From a checkpoint of a small transformer trained on Wikipedia.
Size: 16 layers, width 384, 6 heads of 64, vocabulary 2255.
Architecture: RMSNorm before each block, rotary positions.
Each number is 500 + 40 x the weight over its row's rms, rounded and kept within 0 to 999. Layers, rows and columns count from 0. Numbers have three digits each. The size before them is the row's rms in percent of the matrix's.

# layer 9 MLP up, 1024x384, rms 0.178, rows 94-118, columns 0-191
100:486520500511457489536552450471506557497490516503495440514505534499533476399470529433611497557539483466468564462513425482449463550537513490517522475437514536493584535445554505569449429544465477517427442457504491495477432435467466478481495509521526462473571529513488494486460527533516450497554567453447474532401512488447478502506532497504437446501489505450474516508493492502499481463564509580456597550501520485515453447562479457471575514435478596586500572489507517516413562546501493414525487508551521470530525492494508475479518465502506476529445507432613435503450469472487459446
098:446449530420513554524500530502485521484536533540483434463499530560517493575529531483442563478509513429523504475504453513513521506483507489485498450482490575516502486444466479547466520434498461504482586539428547492551517522463528453512475452529513489437424515510483514489501480473486477489514528484495434514442472497495480542476423533502486451459452442519479547494553460510473540480532532467481443581559518556471478565508489402593525520499481467494534471572471467560429478440453543478503479501526544510514537559557462485541519407564466478537492519520434494585501489488487529507
097:474504569548534578518459439542576539565484476506522499476496485547484511469501496476417447473487543506510405570507556438477496525506440543526477490508516508460590530417543463483490481424574472473496491504469428502455567545441488482574488509520506452474505518532406498471460486453527508474507529512484535488481483534514601532469478529512526559508518499508465521554486490420521536486483482580522490519503477533533428539488474467475544502539528550599444433485498493485476493457538482476515436453513493470498473451519517569407518580520471480505451473501466495434470448470520470525
094:542427538544477508448519491465488539463510486511482433486497520505529536527411496451487509500537492522461487526432472549495501528493546545549509484521474525533555487499534577448497481434499473469479507544490426512497495445566457510492559475434524447496458550527475547547471510488456477498436500506494410465474484489563454437508559530431491522485503468505487512456464514511478516502547523561533570506519497616507547525480521480458469587501503546477453464588497466475560525500477499513514504495529535533475528520506496542445546459529483477513519569486505542483522539494597481544
098:440502470504504572406436563558496519544515560529520498459523535550496542510497508510493478453466576496575551520468480483541461458577468485531484507532468515512447527508475544524548504511511521443571476509519526506416541437520481414471496446476475399443483484504502520497534460570489530483450472518532513522488551580486536495460522500459539477466533494480507530434497562477479463511497450514355461508467490538495515540431597529499490479415449550564556550487517473563529589481557482480544549533430548486458416486430489424550501526458511470514466492453449517483532537508531581517
098:496543466487488530505426462587555579464548525575490536439515530547517487499409488547467519420514619543520441604505520471463477543474517553520462466485586551508524545459535458542522551495523542437468480486483542574572517524474489542489523426471493487497498524460537521465530525424460483474515427516515542490533517435465490476456427501486533538441498493518515497529463534465482516483550476509572498476486487517515461505440440443512502482561482511430500484451526468511543463522495479515530505372481545494569468462470535509541527509479502515481521492531573519515456476525564471514
094:458431479466498482409512578455526447477490443542485493449485569497514418476486470485526493573449485534464434484482488440479456469529477590462502617496485568489498529516485478419490512530535524429531501524560536548550527504458430531507449519526456513483465461545487554510465589441388543477476588590515488510473472548522560463491509433569541549473484467495571451490555479491483556473472491550498487516518524496469469506515521532491504492467520573493463462490523479464518489547391581508447490526446529592539545537526525505397441524446514468528486501542512471475445566466485513513
114:536544506520496459450495456492537578414476531507428462467502495479470493579458465448476514459563537557498483517532512445500446521443503479437512491465557452542478519455474556490450466566557465477508528505637487517475487453456492459449447528434469535503486516565512497489490545543492505472477463502499577576387434469532552459465473580436550459533481498465440498479402525520518451513456506485455480403467494568464458495529522519447544526467461467470492478505439482582507497534541484410509539555546545551561547515534508502457513608461478503504497444449522622505541506455497457484
092:493417484506518535524514497458487431455437491485459547447543512443552632569495473509453515533546476551524463483573511408487545455533518491492459448505443492458470474532499472546472443470477485528495493532537550531489509456495494494460546463494523513467514479479490509557457503512533517491520538470516410448509533526546441510503521483526457499442521473511440505439479439548516527525521575406479483539484559429533528537587468541504528501493552443510519546479516471521488447514508486562520575514523505545506454512518482469492436447523511465456542507509519493482603500470517475447
104:536499502547529557514475520517456479532512491600430530520497466585459499532506522528459539467482489528496453493517515463451448458504514455437459515470523590455506535487489472530544490519549517552491478503571550571492512553515449508469484444510559553476491474452492586482483492522484549424583458449487558473471537500495518496490457485464490508510512549488564502440526616529551442516599541548532531530561484544531455571539464455554447457476507477515427453526469493517451521461426471429455524452567483470468529528458559524547495515452475478476559523525512508431512504517508536518
109:478544515516501480519572536534528465519468508523476579490458477501504502498541523515482492500552490520527528563555535463557487516544493438502545537489535566501463523500516424526494559544549546541500522499599499479494546554425481530472504534531504483461505466503532496559562542533484482454514554534529522468531434514509455443560391496536480525469517553529516524484493441529493484442588488557524567567487457532550503489520397472525432462454514544490506505462532495502493471515457502457544510481511550583507532519514510347506515434489502475468511515498476512567532491532537509520
103:504492493525465397488515441567543405600515509473530498419510507488520486532491482437477546476521607474538464529519525490517471544438505493520486494526495475572483563503509477494503438486552505484439525484595442485492532512491557580503537506529504505479479473557478464456552579467475441475495534577565508511533476497531446545534446529555551414510470557516522477518534444504510469524485493436427522515520424553534422454489480506509457519530495492531413445567469491440480524497531474522505510479565514535517528499521447478466544446470546475571487475586498595432511495470472453511
095:521449483477485535561425558455613455483545456428508527441458526534437502535473457483477453429540483452518503436466556503502521512564508473506499546524507482558526515434490505478489488490407449506480470469433553557389509488563567522459486359506500481554502497514557450415433401438493521500552505512540510489486537530524483540501501523549525490484523521549515521520445534476525460516427485490533478460501446454502597485525468502459459499487532494449562473454514519432515574443474491543459511492547490480544477469466572493474514526515445537439452448577448479492513494470531525497
094:527479475493546482497520556529535539499386529515531499466518448433476489512545446545528502505463537449499473513492572534500454575475551542504426509431547517498490561583527542474563548482497527467484432482492488549473424538566489516478453525428493508555542427590530497517571511448561489476525515468538469569457573465541471476460405483432487487536491571510455466508526539480544513539512461452454512538507460480567528501491554514498486540525479492453488503516536473486467623477529476489537529488572504460500454476475515421468583444601505435497481522522514592470522531519479522560
094:470473416577413521537455478539537523554534469500481484480466562512525536516486492422492536526582507515473510487490537443426424551543513555485552473481497494439468498492554516541513445464461482541435481512577440476491473550473570461475549473502504555504527496446533507467458492434514551560501501472533457455586556586508479469543470430467448472445593574567513567474444500459452457533435483503536452467431539474477522516483427493541547573517536496546478517490551549458480521428449460484500519489505434461517545498507560489541561491511486580521544481540462439454527507511520491457
098:498477453512383436555533470535523522512532486514507515492493469500543534502508430525513499485461505537511525506585524469408461569482449597468457524446481527448464525515534487520445505604484542512482445477491500500546491461457588503495498506423484511604519542457481455555533577521443484513380446495595420484504518512521473509479535423512560585527490464578489467580553497433458507454461536458528525538469498505522489437471542472471449547459428510516472569459496521549467491475565469497507472581481510574554542454543479571500497510505457489495491502473492539461511496427488508491
104:480467514502468500519572480458478383452614507463431494417437468547565471558483529592475521585506523437412466484491482445491483502415495522515488577529590504567583519493507448469452491537458487465540501542440513536535466490558532561547481493605560512534455567545451490480506428525457548464484527433456535505458520490548545476492537483547491438531539552545471479518447531451542529512500471520505542508484524448473456544558540516515439537448500486540527541452465479445439460502479528471509449443527510525544515475546462444486503529494470511426513437516560438506466459493454497514
098:445552480485515541476482554531570480500470520459491578490499441494498523508465476532477539444475507451477500397464456456516461547511518541470495491513446504512469535473449462505476558470554435486470498577564475454493480494499527512478494494510449514505396545448450488441519598457450428491489505507542472516521500542558486461564520515522517503541503501463542468587513583524528489553474470531529440478443447485475455531496470437520410487487561549564516526511501476494512536486534475610401461544468495466558551548494503507540534491471525476459517486390514534493466515502413497516
099:487450415541510429536503493509551465465485500507485417489512543490504525531517506475424471469460467496528499538369544504521509510470441464516490490437493488498483533477490494507500456558536453523493593471439532492564468524441527475510497446538504538481498488487484544554496542547562549494516542498524527545549524538381495501483507500510475580577485514479562478467545426472572539508535505499493478539523545438550452471481462459541530513443447497498426543474494539639538502497576561428524474556496473488503516505552471566503544451532465470433495541501525564502517541495457503468
100:523519497493467512536550505489400507539498468479470466454609473443520563448497452393488502463511462496549417539556571556504559580505540501505542482457498408473513503527476456516537529464495543441557432442495562474511520451583530469524530524408439511517611543493522465594501528492500512465472453470547540465461489512553537519483485512475508418472500571541572447565444520501513545479446476483503562502465498565466509498541440453508503437505512534494498552496552441522557545492466505527514528553499480500468503468469551534543501588489534552548535493501480555548552464544497459512
099:490452481452433501439489463559523520470542541522485493486482556545534543488555443516490517478501504515519523525535481474525554522437487528572532468499498494473507402462463536493492485499479465527513511438452533443552423464489577517552503414570489508540477465512472512457478521558443490462510490454550449585474495513566489528590559438507521532448491528530491526558537467568543541439514520420495476487475480497493455400583514505473438528493494423439495575465477520498520506551489578480520484474558518525491538528490453501507486495434437471534499550563500442468465423568524506415
103:481519503507477435441514492557542437461473535529529479491471526507454488542543459503504466535467525573447538492545458512517430490511379401549566462450508530532459444480578518511572470531408556470535466582533506412504591531511491506462390509552501433593497474574455505455490486460422543591488559468539564572546523481504586509448455450559437548502466486445464502432524514517504541538459519505528486543478531436454568477515511527512573480474467487475437487471512479550478527526543512507472529483522431543409496457479471503470465447419608542466503513451530502489493543518472567478
093:519461566432523451458480534436500493453506524473492486481503469497554511488505520500513446525543498450519502462437518548520457517509491576507504524448507489467521485475509520430488475457529562527522550496472446450494527488460466459507521468491538460521525516431521534451472515468535517466487524449509438491505499484446474501532434545571565511501521550554448573616496532525513446432508535458446485563522519471569549461509511547538485496476572557506495455508520458416486486408572570521438453493483446527564507526444487450539513488532494445476454505441491565527515526468529443533
099:499552494453478476491497513525518500483447471551581519483518503453499553518465424421539520535458537564500520512492475474585529489486576512533522485443530483434545484451482607508492474496482439539534541487485415558512551530497444455480506507507484525532463521554528497547521597500518416455514476498524446528544488455489566477465509510515561540530456493490568486496517438519604472500535539486516425543517486499450486462510539464468522492503434486465591482508457454442488490517525572489510443522591479441524512523543506525529582582530524484466533469525524508509412506462419587534
103:511510514505481505451467480500409581481537438474448538489499482477487561453504439462522444561491506463461487564509448506459452532482481463462460528513427523502592505515541498534490507522540538470442518599458457469473486499514465436468487465516459470537476488496524497501530548481506550501469477490455514446555537465444521460438543520493541555541486426538471494421543485497512512437568484473501489418538486466595526523499424478439410455491497497494475500443480498519471483479485529463455468575523511500474484440491508404505444531467473521505420475485505443508496550460517577449
# layer 9 MLP down (transposed), 1024x384, rms 0.165, rows 94-117, columns 0-191
102:533514468450463535485441454502531457475497571501435511532455506526512511522496482473504471507494525432497523505445510439562551552497429502516540523578466544527500500503475459490505590447464540493440480520627575441446496488476526500463439478486463536446534519528499506462479479450553552471490482470443438464467481486525523580559500497493513473467464510430507490500540486493456492464476491500524468563525499652469496495471433515541482496528487515505454483499448511558555517492478490550482488538471459433477491459456520445510547447464545489563440492519552454533448494496520485541
095:486519399545507464518502518486480555461507540485513583498539450477427493481441450509483536481523535563557492562469516468503531437457489506525459474491511490521530587539566525399545464527518520482489463515390534505544599561533514554538473564466505529460493493583534391563544569487465592495469490536496490524500501513514549443461492542528548490495491512514485501445436469528486554533536472492470580438505508472485444522534490514453531445533484555444503425511501446488476515548489485561495546517548504484498439427534546521521503441563483566429552539486520577474489488469590539538
090:511453478505444448511609528457513543495580545547561529491528465482520534549465494450431541493494504488491487462509497461486564594435562504480540514586546496441528493540448555471536480451428522482540516558544545518524492482451494504457505479508468551540528496528444463485428487509545486428587417522496494521474438474523453551472547462534498484552491563476494535479478478522481522518559516434510551527558464532457510494549456478536473499447526539474509466529481495505519508478485479510445493485554434556472554488521481461454537472530490483494450455527536428460434524476479490542
094:504515551525547544547518500483529467507533530501510501420449509510535509512494531486444557555500576531522460569570419511477460483532541465429518514502464465542473542548535534499492515573468441561420389495455473492581425511503387500470521440578492473490526447516470566483554480490638515469480470512604459516505500553454489396489502531491510575518519556543474523475602533518490449477472499573491525449516459519449485483534512546492523503458503424551535552547430556503520520482515450447514529492522555549453489522541519536564476582523482458496485511510461498543467482563458432512
102:533447469554527582584464521489504470579506443523504491534518520443477440521498507439500469503479531528493506451501484495453536592541521523467449578489504456441492500570471496436480482462449462514514474440455439559527495499510532488427453490541515457550499524481491489503538431520467569442494481490587450449515458460495437510521514507505476577440525503519497566503452539447480565520514463525566473457558470506575548478529545545543465512461465522510456483548428513464467513572498465504542496435516464508523491450448518459505595467487453484423492469446487465507579494416476571459
103:539483567533501492511439479488486440481526518492580481529501562505528509500426440522460506481466523518543538569538490572544457522422453560516507505455479434539531474449499616566422511483503474524512500553470532556517482462502536473533543543506510513487505537511504481450511489522494468488423482499499517455493519523546490484380464471506545461421492457424517449532493452531513495517472557512523507445507465382520503541478486436491447486514519533506555504489532441515538573483507500513532459460428586532461525422544543441575512541518549471489462516489488515488504515474501509514
101:525500445486549468488472464485493529468550424533571485495436525522503425497435460539490480523549424509527513451449488436538515583505531503481545497493502452503517512577474544488573533483552484559510451512572433497515463499511548484512493503496470525484487464601501444528506499505545483584514577519561537517529497487468533502451517463459474470544472519512542525556533461519482524552485501476503515492518453597465523535569550533465461477427551617560491441480588505523563521493433480448514417508449498462541533499497476518516513497465507509482510545540493483592478533590514547498
105:394430428540532535566514563502461502525544424471478487541536527499529495522461579502519553503578445468505517508445526495536492506500566460556488523467446465513538503483515449454587513572473563534466525483571506489491505524477571511611417472504513418528488460540531519489529491518497489488497459508525412456435508523482445506474551472556550558530524458555537488527568496504497570501576441497511429550546507316517562504451457474490513502522478433463461474588468491453545515477551495599580498473499454598507523508413476522536525502499527447548514490499504448443523507500459577459
090:544527525498469534432393444516480502459518496488473447497447516522536510481438443487533544441476487473454450545427536606508463495528489519430447496451524545467527543499531492489512524493557492560474516478640526486482385535557461538497476538507534497498523465481469484457486490525546495542544487476583486448479461457461530554461483548478382468501529489510513495543497517434447502448549455525472483417470519424483488513505523514576557532572475509459555509476491530526570484470451432501467447529514490493491445461557516464559526518439519514517497570573438479507485425470566440499
100:514445386489540495419537426579505510477501524495462518476530468521474535533503462549509519500449568538536554423515469442508528525514574395479511554532452533521497529510489492501576476531533502455499519497526516492457534516496530488442512584508458507485540455477479485498482497488582521541490511483480517454511564533506499494455550499471465554546454437491514474508497652537438469444490531479486545525468470567445545507563476550461467583467465493478499497382537578523523527464500531548485431478548477497511522578512521547462482475498548472512440472537487500484552500528514482478
100:440495470570467533568518534420489495504522528507455512493489517454485586487511509481462564540538532520462492521525446520469466556492428537522511561547510444552497505560549500509597549574512442515552470511492478520452587502520463517409537559488523506511508506468511508500454473450463549497540525519505470436518534483513469486505476546438416557471514455469488499480533446556388552518595428552498447567497533372497589508451472469496515425481493472501522482491514487452524503485496503454486497515527542440586484465548542533444513480442421550506429485485519485532508481545482521480
103:497498465547532484483538521541506449642571451535453541449520528444550498486520507497524495492508458447532397455503524411466601492568523477558455497508597519591494521547490517525582523503578507590534468564595433481465548416527504515486495509519528509507602541421501496524486465533458483514419530459542523502567491523490467505571514473546475561507508536529546536513474486537547508591441549437514552532532556531547461542549528516533521521464492510508503407543496420419500567485547518529473443522511508455433531554480443513470481508503489529490530551532460513525493467484543520468
097:522527444484454552501489484505505484550448525538477572431447496462570534456541523566452495467485430507508527564393507494470474498562456529500449509505465491453517506471426465466537472493457513467526440445430508459443463512539461465538544531520437491429469463448451512518501505501511443519546523494541520537492495475493451505522544505504437462483526529506466442516508483450521496535484537494476511554576500498565442506437558533501470536494486432494486447490511417498428470540483516447558492519482566413461486569477495485530546508436566483506524503526522503387474441478446506510
099:460467554530531526559488539493513468539477529497485521523533523486428574525480498538478495506448456550454526458518512588527475494479518540426445544514520501525461509453513559463423476475511478478520414519523501448583472480572544516523464432462441489494576490495437446514503450610564515470489498478496530508538502481493545510471490494495575585463549556544502486467519517494534543538502505474486533482512565521524489464482487535548557473468485546492459455425562493500532514570461515465482497395519425583625491498504448429512511469476489538540453472484398566473468533511513499451
097:428515535446526516564498531476572512477502475527607552504445482483523486489448519510462493501579560470531476516542438476509496500415555467468478469427489471537520478448570566442527495526483548460564508514447472496541481558483522536485506477468474467472515442434535534498581430539525549472517497545491517477567552454565550467495506553462525553531538516553486509478532475440546571495618492557469500438525583504494480464451515531508515471478502513530457525512540509471482460493501492470498501396536421543446465509493448533510424432440477557555440482534563416482543484555564474422
100:502523532518505470627531552479462524507560536468511531506543511522510459489434504463444534550448522604484552465509490454452458510457518530479502526516447454518428546577536466530508393515564515534491488479445507399552482494521524513436474452471453474480503547480542503471571541479471448477479436538473493477488515551496487494488463448521483522494552460501511486456465552438504535492448508507518522512445464445484639519477481501480467531504469409484469529529511504547469475546502545578409514520450509509536474459561467544515517527539454478494566478487490449481531518466495445490
100:516475457506520443544542491496502521480565539503458503492419439535524480472473577468480578499476415470489514498442468506518531459448551440456552497459540526493556571504495488421497539479547525553500497545495491429459496468521492515498427495539508470505485421451527516475516530456510451442557463532478508475547484512532536477496571510506540504484464547566504538502477517525484556465482435497514484552528431497510438482483469481542476509505596470511482467581514538560521496570532475388532463449518536489516571518478457511497530536492533508573468485524524512478504486489542527426
099:479474542517515470540517497489483441527513549460465529495528480529553522461491487455430479500512498535482447455524510531534536569607549612456541432543493498474461550441513484504500451549518447417472432452466505569499480531513515465542470474416507486485471489516533488532442431574507525501509512546593470472510476584534519530412500476434538588548479513476447476447497506503515430538538524484572478494479487446529492525462469551529464522477511522518465471498459456485492527515487493483552569450437437591522527415501481534488544548495551529522484463496578472519492541507564504455
100:471492501509522468574527436470528530535520455457534472440513445576448512515465520492489465456511523487563553526455459529487529459454498434510481535486477493423503485474497518496485432461469442426511487475427497523537497499523483534576506555497532539537531464465534534482515433488472496476440482441475517513584507503585586479567459543487495510515609452474506492476504558546487557558432533538454506466408505452409451497487458500526570539437467403484476526486572524501482512503454579534472531455527469484505478455406500442547532467436461514543455438516500551470504494490582528531
097:582490526548538547553434483522472464508530496499517503498466451504406525503507469466490462549521507483561455544468468519451496500459516528456455459473461493480468493561453507432495413460515536558482543490617500442493530425431535449510466487493576496522496498496487452534438507358513488514467452432456478529528534395534505493485581471517507506519497486437488464563400526472501506458598493454589533553582559506520555477543461503475456440574502492540505500473554367468498460471531553520445504538511536541523533479506505512466455473542546522488522458406520500417466493461511510539
108:512525521431521461495476472526467557547523473490534436478439463520489553559477445495520492503588431483498454495510558440491505526522550502452475500395555516470503454534512425525448508463444545501504512473557452457548485463473521504563490518511502565448527491474516479455488539479527509572530478485526514477508449478506468494533520529531511471562473528510589501459555558545432515543539502473517462485473516529478510512525443532447471468486508462483461572537514539559578439470450550553523486524464520531557524465488428450519503544476528426511474516438465517481457446535571448463
101:442491480480401498586446419541527477438456500461526477449530539525495499459550505546511479420501503466486597495441485501455500490573496485481452497507551543507517480468566511490489469518534532458538516494601469482527507502432521476530480510436478488429433592480590537493524526514469402493557495450509457490511458508523462472485574535444422530460543557512534516488502560521541533508511472481427552478529504469493477467509510556522477520539445430493501477463454530479506584514557469526545557450555528489539502558453487483491484516474519448536472541551473486450591533459457503492
095:490460440499463520500516476510471513406557484564472440501519462501555479516526524490449483568479563474543400454488558435486513508488557500497456401562488445490550551554492464496439456500420495512530438537493507482493551524474459479526503430493516531446598493476478524470429545518481547527386469488499502481538485452495538483476527489471496495569569443464574608422474518581493479567495516464545499517471477570542449513444478497563440553520472536590514542446429430502527447461567560542559522478515495434519545535529505520488516474466465454490468540498526594506537475422463490485
099:452460485581485545455521451482540495469477503403452429526501500421542508550476462419567496461503472484526537546569531513490457497509472408523498479460511566490501530446479503428525479509495493475559536571458519507482454477508433476442440512563534518525520443494532452512551391548407484571521500482505565502449494549503501554522483511501447523522498486486432571510529592539490470467459527538510500558472549397545523480560413515460554510488454501527492526434541582497519545469553408537465537555486535501505526467489467569468501488449445467461511555445490507524520515492420432465
# layer 9 MLP gate, 1024x384, rms 0.171, rows 95-118, columns 0-191
098:470463463516549566470441548533486464481499473560544576456521475561504442516484453508439532461484502481502472469504485468531437549547459456500501502475497417533481487468446491508477488504493481484526457521440468455546525463475546510488474487514423478522500527559541469501464515509480490628510486503539437506391515475521589476544478499445402545410485514523521455501558508519454434515535497511527477569501485516520508525562493416503488513511503557485461590475548495466462487553504565570548568546442509386580546512587485507516531486493505548549553420465508473553533514549479491480
099:538443511492532514506527565424478539429493602476444480466523563474537500445434484491575510558448536445489526479492535467496456511481577538449479505576440515530460543551439505538420590537477569511499481536453634548466518469484474481527561531459529568543433424503443500553552497526482553465456462479555467432494441531523454496502531558525545520469499544486548481513458507595475560521499489503490519495530531480524492491504535556467472541546496541472474552482456536528499457556435541491479486567576465490493517565527458479581479530366491595520521514577517484408536507481555595479
096:547461496474541494549526474544456504523555502465539481464520527436471478502466502418530484486519540526509613557537499515468527533520534455483559464602421443448469534497486415464547494517531528503540533501522448505481535546548520458487483494449478548464567469473433478559531480475527551420529537548542442481594532465483502404495453516381497478540491454564485464427517506521497441505490523511486548506547489513508559542535462519541426439459542453540555498472546488467477516480488507486522487511492534528455477481481577507512492497565474451511449509549502490504519544434563418513
100:496543429493518519570434516454498517516541470572512535559539460470535434556561507466557405492541509498482417541548445535472495482490491493473505560450503460499481504551482475518476407488418432451471481472543533451505514495499501549451534501463488555566470554492477449514480473488516505481495527497511508472539471533493483439557463513432484489487522538538514472625528523460516551537555478449493571516510512509499548430566556527542553483562535542458540522505469547570485460494472568506460487472499480448531603527532555484507497511517440557520456484484454530510480455501450444549
103:513444457464468503535465377493566496495516440492478520470527508493535540531436476530485544538527526479489511541483529523492547501580488430504488559509572487555443542568586493536515522565514533455572480490479562536488503556453502504449577540525546540495505508533564471452471544478510549492496529490514434576552533450507477463476447454497506532560543501483401451508434505409497476459460502463528469466495513480432494458512511510513447533504452451461524514444520527510538489564493454429521448499521499544575514563503457536490505495439501486412564536446522508482542539460426491552
097:517488518430529507463482511526432505500539441505494478506518492484516511570506460520440476528481547462533594505450543578486532529490524554491461508467517488510603528479465459521559493480496485519512484499535479484507483497547525544512526527533507520487520533468517525432481477551478464492457530507470523429490471522530478525572493460617470515494614497567555511522497466427397572525498510490508549501491437572504525487460499537506547474441443502501539532410488468472422478472418513591440427488463552467511483471535428532491501515519502487521524474592469454518487550445550585507
108:562534550491453498462446538573552519492468581511533522556485512444421509488495414556466448455501518509492508485501539470495465477498453512459529549553478543540517541570441556494499485530517370460488533480488516523537497502512464462434500527513522500516431511485423457521503511442435527540453519473492569557590456515551483489468460538454465493480509574521458533499457511448525442546493535541510554447477487636590475451511518495480533493490496503548508482429527525562492458590513534476418496580488505449506477500575532430462436530451500521490505488491538569531529438446497472554
094:460459544523432488490484452546522446477541500478532472472575507535439597451438499532592517514572490498483503496403509554468515530524514491508546470503478538497511462464497456425462515493513493533463457496421513514413447476465452510520592553519529515485601507536488477460483516514456486487524463503538451447512527512477458498460550521528472542481565494487485474510479476443527489534554484539542461483578540467464492623464488450458483535553464448487487476476535475474500547468467450496520481500509412537502504516509513536567490534430479511515515535493469506488448499502498472497
103:432501498490500520500457492556505536454495468525431623477525484528503508495531478563549501565478533486512518503580537443522532566514523500487487529414449526533482582420510460464503515418502454533458538537514543509495487477468441543481474483432457545499512556471503460476480431485475519519490530509537470456517493534521453446518494495489523429443526469467465472533501454561517394610506512475467497556570469529545503471481491428545486504472522495497526497474602501468486554474447451530500451554530498503502497553476524497493471498532556545457528465520524497501528487453541452530
109:510526528609467531550520552516493456409516516514568509455475501466525507489624454524519500592539507526531472466466482504557491503543505563418575458488513522507504506554455482462599553490522527461451487551547507560553513523455461510524521491499542543487488534515539443445542493469537486574468511537473483510515415476511523434477522518520537511624542480552468540501464431589523518480582480527531502439502453511533489530545500512477499454448567518444435465480519563551539542515497492564488497462537505530461493477435586532513540474502518422459528537515562496519453516501491508492
102:529551476427475501508498485560546514512477497488518563492480522488591556436446493426527489466447537540568536457508430484502474493641476568470508524480500476541531595496453544518511449462452476474530521492555502546485567529544478564447530488489483419498568516453477445483482462498458489559506508554548525497494526489556529481433486479487432493468534480488501521479491482478451458438529504527527472438516510531433463435489471475586504498520525523466526561512542557500468519538464517545521476503501521542485539453549505437486465515544571440510487465475505545476490444431506442561
100:566504525519455455470532476495498508535583496508456481492538519461521498477475512517509564435567506481497501510457536491459504434522450519454495570492472524482429559517467483498445423478573527468473421483522488393503467470443604451556568500531536555459476487466463495486496510525459484444486503484503479531461513466466520507497582577540566494546491436478496481453510499441540497556581507506477461478552493553495518475537555515469430563481518501543501502482530505557477471427516492629401431546412511524537531498535553481562498488515510508464512498502549539463501443499551500454
095:534512501540413586539496590556535439453528569527477529477476507576502498555483502478460473546487572477461510530474504576520473447460515565410510501457518521515533460509506461500503534531505483531547517538461491538511477472467486512451581512523495560555533530521471494485471524453612517526484550569467512514505523506507413429539482560573493545516489501523488456477467502499495477568496503429404559547481523556531530530469440544488466478534486576472446507453521534433459537459516509476468497484465489501513446524423512505499515487562420413532543433540423524462578526554490490501
101:464538457437481484534475468530609504543498533509449487498475471438549453496502473480545497534563559462564517469523510575518510492460477509494460432490433398479496513551542540472493578523499463498512500503499483617533484547519535459547557412502504491443473441482456467511478447580462504477539561491445492523457511528573524508477552523570449467532508513550493558478452518454494521502531474417426453572509498507496521507489595582452495494580496505482532493491425483458453529521544496458488504542514519541491485479446483509520543520465532510491448516488448530537519418462496427450
102:484500463434510443491510519489498553502480501472483462586571500568575528496556521518512478524538522545503519443521449535421518531475472497501519492496456456462520568518575526469503456542566479480424544531519530459506559397437524500505460540536491569570507594449504499460506464452499513556500512491570530602543500541463536506545447485501519484504576437496468491520504503448484508507486494498513457495463505555534520441491482503474477498540472544492519543417527497492476521520621486423525414511459456511530540452476479490457534506525412488492473462507556512442478498458476512484
100:481509529436469487480459517526492555523457529574460504545545510514470503461503514552515410570448511519456477515550524513486445512511498536481510530512482481518533564539543511493513521501568447447530522471597541492486490481514398464475503571469525517489483512471439521569461475481523532518484476483462467574519476522432520461505487598448584372484558527490488502478459551535503535442497489517494478454497500567555529521555435426516530539475406489526534466540520464552550479504524561484536498529465487480444483518467471521534478457483464448540485465508546489451569516396491413473
095:512446467441537474553566479529467483446516532512524501573488524473477472481583515544517547506587527493501502488569468534482470532537496522477506506535510521539423496544498442488493574459508506484525460472440589464539569407501480515498476525471459406447477500567535510559457436506553464475531435515538489539551415548548375458476499532495548545518562491537477476529510454519517581533510524472485526534470475510530534527469507462476506539479425533482481539525590429402472566511438464426469578521508566479480488488509517508549516453554558441444599488454539489507424463504464483552
102:474566521449480527516529437491528543505512444487526533476531463513501418473448510474463465443519487512496490524448560513458436493540511431491487595544465460534528548500547470458514437514465400546557480529582465552482548514467466483448547462485513473478473463459581488549502501521460568563494494483460501416512485514526537445484470411495553531478526473492455483509482457506482449526466441522530488536504522492561473511461514493529436544498434537481457504502541536456433428501539544526540501482486451453551524513539526474476479456567494443532502454551539464496553451540455509455
100:464516506493573553534559533488501478553527521466459516450474534464513501548525431558464507428511472475559539486429468506499492523511518508564520587501502512569491530491489501525571442531554535475516542502528557520529622501465445480521571511534560479531501496486482534475462497509533438527504552505507523527567583488463514528528551496532492502507547512485430516492539468459501552479462418531518552496515510532546493464521556494552531541555566513465450526555502513496567515520488518543532452598480525527485548576476537463496501481502502438532484472470545514499445524536490527537
102:522513456425548541544516534497562463577418487475450513510507544436524501435577480509477490526581573464458478476558476499478499511532450525426465553485480467598479496515472490557473480569529497521537423464542566474505484519424500451507550521479520499504470452373509508559523501493473475519593476422453541455476491481497541539444410545480448523504506484540575503494430515497578512446466433538544434451461492434493586434543504535498453479568476555489453452440448524511505498495494433488551549463518538501470455503485482490519482474486486454492498540514504411516514434449455462467
104:462501464501539496461523491465494425598540541461479537484562493505479480466567450479516466514519548532477469474489491518508473501444493500536479451452549468479519452543603511515486485608571466483579555445541437496518502521484508436489457498524535521502527488421467429487565498477554444502500475596464413523493485515501483533499496504393541486476505488473567467485570460469449506578482596507557441506570531461517472500526565474578462465476434503566512536469511600452454513499507546488498446532533491528470537538492568536486503469499391473569534465516523506513495518522508496511
100:507439465512460539510530498485427503520592500511492485492525551489503489505528490576486484554471503448562576567465535528481504454464544542480435473581524494550474447506453500510460496519485486455517495478505577485512529432578485469418429490504487500424438474483535484599430552555503538558525537599465433443503506505543477477569546518466484476505508454495595514511492508496499524509479450488499542498489456542453449495520547453515478508538505467496459489520422520513538509501469488565559538497508457456502499447572478512464536522541553485494514551484487465441477441490506501480
094:562494509521568522465385541492475533547509495491413554539501512529509468488450570532470396512468508515518510431435561577482545499504478472470440470508468544510412532467478433547486542520456487493493445540537540558462494449544463498489524474538515564528458492500513494503492507558535549516429441467539497525518465509419512492504535529517452517498503481515507461506528487495436510422369438478538606525490555455496518476481536501536607437444485532532470493534557509514466521481474462455436496547495539488434466514544478551535465525492508524526490472508505453511508477490520481493
106:483520600515484586487529572456487447425481461564542478449466451466487470451513516468509506540508460493545429447486565530515475495482537468549516514519502494491500587492522537485445490487516536451509575513457542478522464516594521493568532482476515554508533483450553530440476474527496548490492480552487538463529506479475485520507467473561480493433483510509395446494443498558577464607464504555524419570523445490509504454534548490511490486506551504493448474480494493496569514543516485451475462456497414513515499489494465418433453470530511461467436505559473487523422450501498551525